config.yaml
n_layer: 13
d_model: 224
n_head: 4
n_kv_head: 4
head_dim: 32
d_mlp: 896
vocab_size: 2048
activation: "squared_relu"
norm: "rmsnorm"
norm_place: "pre"
norm_eps: 1e-05
positions: "rope"
rope_base: 2760.0
rope_fraction: 1.0
qk_norm: true
attn_scale: 0.237
bias: "none"
tie_embeddings: false
parallel_block: false
extras: ["capped logits"]
init: "normal"
init_std_qkv: 0.0302
init_std_o: 0.0302
init_std_up: 0.0302
init_std_down: 0.0302
optimizer: "muon"
lr: 0.0103
beta1: 0.95
weight_decay: 0.024
lr_head: 0.00515
warmup_steps: 0
schedule: "wsd"
decay_fraction: 1.0
decay_shape: "linear"
final_lr_fraction: 0.05
batch_tokens: [32768, 65536, 131072]
seq_len: 1024
doc_mask: true
train_tokens: 563600000
steps: 7891
dataset: "wikipedia_en"
Each number is 128 + 32 x the weight over the matrix's rms, rounded and kept within 0 to 255. Layers, rows and columns count from 0. Numbers have three digits each.

# layer 5 MLP up, 896x224, rms 0.208, rows 503-559, columns 168-223
146195086085106125105143099066155148149091102098103171084036152103090198091157141148068130097129106138174171187078119114163157115121154108165100099113148129128130164127
129141121097203131108139096166143045156113154116151144093145090149149097105124197064102075154150077130212150136119195122084099160115111158094091106145142185033105102197
081135146171133116085073091183176106141128145099101129149117105121119137141148152167116150106189139131131126128160129084093128198165113072129161106087086100056121085110
099189104166165161179096111114150150103129142135093160107073108104033144193097067158097160091085160117119090059063171158053113152117155115104192124123129119100108166103
116090076189129105124083191052152075117123103145135097150126099104156135097113085138129146098161127078099142104196180101141144129103182181181108115165200160136142160125
186098162107153131125123109110129145186153140156101078122070125147110177163102196147138120139161153151164154081126118126129117144097100124144134135149125181176097111124
099141115142146100093125098126144120084158119051153133135131130207101114082143126102096100109162116104061178124119168089108092170151162075136119148092186127185168149128
157148148119144140147128140163128120145146148149120113127106162110139126179096114133127119123123128108096155133142082163155151133166090135092111159164132190123075099141
111131106110134141078102120093113127147131111111110155124093129136090076220127192124160157115123092097138070092139111118139128155098102108071129116176151125088109149095
131164116157122130138109091127118115142160126168124127127145119123131097140164117095144143093115154107159139067114108177116134124115135103075110113148102127184143164134
135145147174215121101116153141152126140138187081140174131126080117159105146084206086117154115143156200160070174134126133090098117051120163186134126117153152099172181080
138231051095169122167119217110186153092123129196128140173015099141095076128143142096095159108151121109100090109122151119160164123159136169141141084125163158119151097145
157064061100189121117156166154179093144156145076111161055138114159105133095162187127100148120124186084114171138154148156134096171166152090109117097108164095116124105107
174136154151129120115145144124104123124178116154106152141099117123129117180143117112100099151129157141119085153151103205150132093155146113118171073155103150115162149114
134147127129136129133120127176166139146164144090135113108125078106137124126120133195151135160045139149189153179119112123145078137073104178116133060161120131114123117131
111147146164152090127189136148125111179129151127132212177107076094091181141140127150089129106150170135109133165093128093115127113178130124099130130139137127062159173111
172129087128042143129093055108180174066136085155112081123179089132060148103128149112120105185123098127121139121075114141138115130168131092195109051127139129141158126072
148108091205114136116193104172077118100114175157072116091169133134172101100089100098089139126147079153114097153104109164195200192113117140098170184165099157130125148124
119166168095152102109103197129097147114086124126169116118111092157157081159072104115140158109173173105175102081144134153070093153117092149115145147085119132132123197146
108148130146088105106160140174060146109065160089130113161122112118123112095149123161193111120147163155088086069095087175127120141166129075158075090172157084143127110096
137135146154102141122066153115120143087154153137154117089138067158135099052174126113162164100203190115091093163136116181106117138093087096108102087131130115180115242100
177148133171174134094125132113119114135173141110122168111128110069102108115126108161095191086139158072182100100148113122074108137064127134115141154129056115152085136188
156115091099177139101145094104120077121149131119108120114169155139141155106150169162139145152137127112119148119153095128137109141084113086132154122088108111120126160175
101176075092135106082129129127156153164083140110039076078121138132148134167178158176093165122084162105136119149182114141131130202205119115131084143130094155109116173110
117135084130133102081097200120145068107117124154148146141088072101125166145175116117075125119111144136149121177132136078075089088179127124098113115147085115103085161089
180189117104174074150121135149088083050150129116085145154126155125063157196126116206053119081118105118119101073145131134131072113202180128155113067108085132071066133014
127112094105107098089095155139120147122154151090130113143162132100154141154092095105105136119141139124114113122192156117091125134095137132155107102147127124111093138096
167104157061079075126138121166146113090128147143119110147050172173157152108137177120135133086141145143127133154132163135118104111112139128195151141159110117153192154074
135119139118101141149133045147017105117110095151135130167052169083161134148125064120120139101117082154178156179092081111106120127167153177113100066140141174102147165095
113134113162101133138099138118119115113168124139122126156153080141119138113083128136109128153164110205141115134122138101146123121189148094087144085107107115193119158180
101147037145125162163175141211163125141096191134152132103145094093151080153128206131144159202085136118119137106065052119164101136177086074133139171095140137105185151098
111182132093147126085150114162132076146147235108062136145131105102124074152127061189072131075145118137126121170139114126098187167096092135050196203081132131132139131134
146176127088128113115131140115110154122184135136144103107127112120145097160124130175137147169095179153110098140074080144155174120142156170140114121099137082102164140106
128131065107208125137142126169153137166059142107080125161176148037144199074147119116042129149122126101111140125102086114138155089135117120136084144161167138144119088111
138194090128171169087114090154092151121127152168106145091106116200115071123085085134088144110176172140127175138120086155126114129117146059104083130177135113147074138127
133154158135137143186097149143150116166137067104087156116146169187109131166095110146094111178168117122129172173146086126126143098097155142131108150133098167153140174092
090125107129119115152092099168139121110112088109117190133148125088124130121121123157137146116105151163108142117087141115182134149118068128159150145070144110136117126127
151201112148122111124136141121107168061154121123138052170147107124130115141183108121140105097124129156110124148060140158095162098080047133141174115085175139075134142145
159106103121102087096150136135129120131122074104124120113119115165125134156164139091085148111036165174181170126092115154107130186118136148160094073106149129142152170148
084102088038175095156137111098147062162109088149036176161144179150219158082167149161099179120124087102143159175164159112131138129067127099130156178178137122157105102162
127120178153133059059128160066120139182096139096161095012050124231069114135132148169153151142105092135174131123118147119133105106153071126142148141110127152107153155132
110204098109125130109126151086089140138115149136116131129149108104103124111118139175133108109177129108154170145146194125126157149117079140142175138123145129178093114107
141106175201130117169171141190082082128116165113080140136221145153150152094164115114144156142066109083129160125130180132165112192096154149140149122114127140142164134107
132157153146134094184138155141115096151067159137062105114085116137142136175110135154147147041135155169110135117197101084148089160140080087137178140113113153208134093180
091116127107180166098090162105099157127132136134131120139092152152110096135097131064180146136077065143154148143173183184160099150130086053060121163152216167146061085129
165092095128143138144143144108109128129149141095155092141141143147161099131149120153102162103082140109143103103108083150078136113146134092161101169141061109121121083111
101157073128113079141122112135171129107074092148117143182165100132109173138090170127169095065105130159117046102129108111092107165137127098216146110078146141106133159178
121121110114132148108148155138126116139122083173188151121124078106103088115125146131153124152125132085237122130117151137134125114146174115102161146121142155171168085195
085100139114139110113095097164124128106164110150131166136170161118116123147152102075093127217163153072131111123133153122130146127180111114121121137143098127098142147135
154169115159090116171138109186083122137158142123071138161145114079099128184126156137057099159140149132177154167119107125119143136133113126108174111096056175162134186140
148126163103172147130085105183104143128131103147033117147112117144151152143136071106118181143118077106166169144118119104098158119138126123134144081147109110139164146133
132138087118188079112147067179122115120067135084160063145119129056105174126102123125133112092121075128077147136175180116104119112119067146162084071119133129111067159119
119128170118131126088099151156132148168104093080074108165074079105199169132117119152119170119133155134160106153122106105110122126098144108148074106096157149137153141116
131133172132084138064137116077155130112090150142158139124120095130157088135146139070123107134114115120112094080107106106108141145126145158080134134156122119153131131115
120126129178122127236100129154157088132086123148074162125124114126142111113142132152058162113114098117100060133133122072142097125167112127122144088109111143109141073141
126102106173087096127173126088134103132154152176062148184138090087115144105086114115115129096074157176065130139095080130123090136142074147098127145159109108121172127132
133154154196098104119173080172113133090087121135098105079170118166139123103138175138101137149085137123129128175151152139123117160164076092135114106091137129145092159185
# layer 5 MLP down (transposed), 896x224, rms 0.0539, rows 503-559, columns 168-223
129136166149136162068073154094148145098150175114147139148129122150148164162201141134097129145169158187155068154149147162098118169184092147135181122075172129133109097139
130119146098078136213102135118079193104171097125096197097140039080088100065145088189171131116086144142064093120126110095165107140189102084171106134136138090097140131104
161154131191137138098182161080089145094139127166136135155152170179141094138160142115104161100105121175080142126093140132151128119138163141091143141152125134176111118163
091104196140130111150186133194160135155143130099142164100158113081132124093121174169150133163122133161114111073138122144156154200166120134156117116141111110146114164136
097109078074124109157157160091149119134168194178175107101146157078189130115138055110196143125119083060070221121160138083110195152130176146034102178120124116108107123075
174100099144138079232133190100139181098083089085108164104107075051139154165160156111141083114140135060136180178098110143114142106137151123115130153126161190127124097108
168089121080128118144109156114122079114160120153070132125124142144105201108152152121160150156146138074125130182138107139059111174103110121140098175118113176126133111097
125070130173096160162152081162154087177099143104160097097131129142107111148110133126112135131141134144123098105163102129151183095126131139127153117086166102136165160113
148119123142142121132108086155123144133125126119171115137116147097180133123144131112117081160193114113106152128121107161158144106134128135102066137124140109116136151039
100134106093121125131126115118150131121163105156135115130171113143160109119092116122116112117131113118087088139132132091100116118152153110131121135110115131133174117145
030112134052186128133116135170156096114226180134165131145070103123098123125132143140128129152108138129117083157139176139168156135126135168157196163121095130118145158139
183127130143056149129050113135109147098080165142079117161079116091093150117089129131190121158218091055113108159141175133072077115109155162159113129162099081120121168112
122094198164116193135078120097097163125169153198105100052122107113142148101155073174159148143129177118099128150090116063079135154155135145135172141136054109081143148113
097168155117140082150113146100060188081155174114123115168180129129142156139109125135139117143171108068094095086128088103113134085136141113127139109073134106175186099125
112114144081125188083098097132120196179134102083145102127077136151188091125100096106114138166145151128159147132153082182147081001122105149071141176087104114119133112110
079063078061061132079106163186098075156124113164165051048134140198175117143166127078189129155136150208142142117161166201126104083105106132072124106085124108163097132128
108137071102089175153109134140106162126174140092131129082150153205143132165055153105104167057121083167142041168132130068097127155127126139059114162064157187099076154132
082135115108152115149089176082107072132107136105162133171128120151174107115116148146139150138134082131095117146143098096130088092124127105076095117085151131113109145131
138094100179108124114161059132162106108121145100173143125129125158168142132102145094096184151095155159182075143134134119114130114108133120153158120143131158153171129126
110120157111104121048082116061126105118157123106168141142138133185167081164132097155124092128094145145186134169104156140122139139174187135179127096139126078126161122136
108151114089100114125096154133145096173119165041139073094130123134110168119129097093119080125059125110181112091169140142175141164076129150143134105087186088093168077082
154174107077137137107081111163114138131119154171080159167091128102147167112097101203116103106120140151168139102074183135165154091140097106161128142104117100025082123169
083184159103098069136124169134119139080118128100099103106161093111144103154076086139116100046093117148104117150086135116110114093130179175138121122146130088179196051155
092170133145162103179144161106143089187136182156146105143073082061144108148098093077125118134154113162149143063149150147091176115178130148113124115098100122158135151089
165106142113088159160127079127149129135127170111118109130119160159146085153132074092158122091079114095110152178094154162148133123101139098152087124129114088143153081089
137071153153159111114155141124181100148170133098163170148111157083195189132123137076139198144168174060125145220196107122132168102042134135125127208143130148058084138134
110111151144158165112127113156147131146129115079181135075097156029149119109122159066072082098138100137105060095136107192139150076151139116152064134122185160131153083111
100187053120175156136136124102173149120102164115148122105132073152162085126121122144134106145096165114118117149077140178116101115121151138114156100083128118142085163152
145108121163179152124118152108186109085081107105139132152146116210120104126130126112130201159070146110063143085127116122129119124169118130067127154138156132085145147085
121122131064072153119079181098120121125151146186154143118130134152137125124191139098156122176110170135125187148124167126152132151117081186109102108145095118117122157157
097116132117119121165098132147061131169110119140132130106183108131142145083134105137178158119121101099178125160129199133118178091091139135178120116136085115105146166095
151135079165125133154125134141091139184172127143130175108123190060115088098101134087150079189174081111107150099144159136123136111096110187116124153101133127094132090134
067132148149108116130072159162124086116121144105084094081179148157176132174113135156127145122135157125148081175102153126053142151114121127145177151100101097119120115159
116171172145152117109144129106144153109161144165169123124164147105100191152163111122125145134171123118160194130171124121159136131106064148123139148030150081045096145166
094127140105094133159096144087168101103073083046129159079154157120126104151118151169188125167102115102140159124088088147161160121155117101098132174155149116128171133086
145158170141125133083153050153135118104173129112174124130118076099142181107150138055135109091100137117099133116084168097108175121126101116086101142119169102106092134121
151157103156113168181145165146108128130149102118124163164123160124153089110167155174155125121115127103150133146148220126122094142135125143138152127181075144110190025129
163110146101150126082160149175136143159133133151169121068085191142170102114144135130066112141104161090170119130148116161072151121025139117165123095131164105082157193117
123141154109115137133167116126104106143119143116132153089123168123150096161128160167135116149164120165128122150132092146113135150176147062115122166159126127111156142120
141173158140120126113094098123149117055132174089162127168150109120094112168135137145086145125169143159123100119152097136119119129125191113090185133131121173115061132078
131103150173101131154150136153157181143096146165109143103179095047141110140169076083114119206171111163125132121096127135117131083131130088103156153108144102192108055125
095173112092151144136079124201115125143061121100144054143155102136112146134121117107141112112132071161054140134120170113141106165133117137181057114126127111118189091144
083135144155123159093093113114080154178159135126135142129116121174087135077089067223152127130099107166123145094094116105107141147138122052213142120107105086117129154077
186160121097182107091070160150127138224085137156172183113071098104073169185211182138133094153135060109085138131170124199032131098149174091144088149091122138134068094156
174106134136104197098153113091231097146153056074155130119131095113138064176090129126200161184130092191176186150158086194114131158087115195134107129162150098129114132131
167134102098139149142142196159157098130143120129149111111121115082148126157122189088119098145098090152124154104126109103151141148140163117122118156125116103088105140095
191081133132118158129159079135145103151180145173167125076166093089099078164143057107200148130105122017092179135190154133170132144097153117153135116133079131207123197146
108137174137128111120144100149188107147069143093080067123118117105163162109091136129206184145084120152115114119135102181092166109155120171143132143134142142063147131113
212140119096116170160161124149133130147138157130148125059155116102106175190116092132176134026081119149131142095161083149101186136115076110163121149121076108147109063123
095104148151183119096103123133111165100136101118130169089132139117113097090148120127089133121118115087140170136154106062034177131115118132175153152114162173097066205163
172092145082121175157145120161159137163183137100124153112114170120166145166128127114144108114148161138185126129123084127130140130074113171131130109147096140130135118127
152237098090123203089127132117116115062151186174154146106154121143138112085096083121123106140073146128133188156109101170117142128136186115141139160204208149124111120146
117129098087105155159134138126111152119129138168100150073148179164082111100175077088137109154115089134156163094141155129178174141091134138145169120140104122173120146129
129110124184186127102119122163134169139182132104137140167159168097116160138111149164144138110150105105116140092156133144108106111187137159132113133118106145123151129146
128106162075105108163126148104151091126142187154182114167122183139201150050113148138164126074181175118103127110153155179153104120130120147102134174115150108156058151174
101121186184088139116057157132115106110134101087122159147147211183110131133147135102140119167114160134140106121171158168133118073164112140126097089145123136166073179098
080137149149126168060110205178158156155157146119154128104065110105113180075179122163133200186118120077212136150082169085084138098110242071137198108083163147136142187129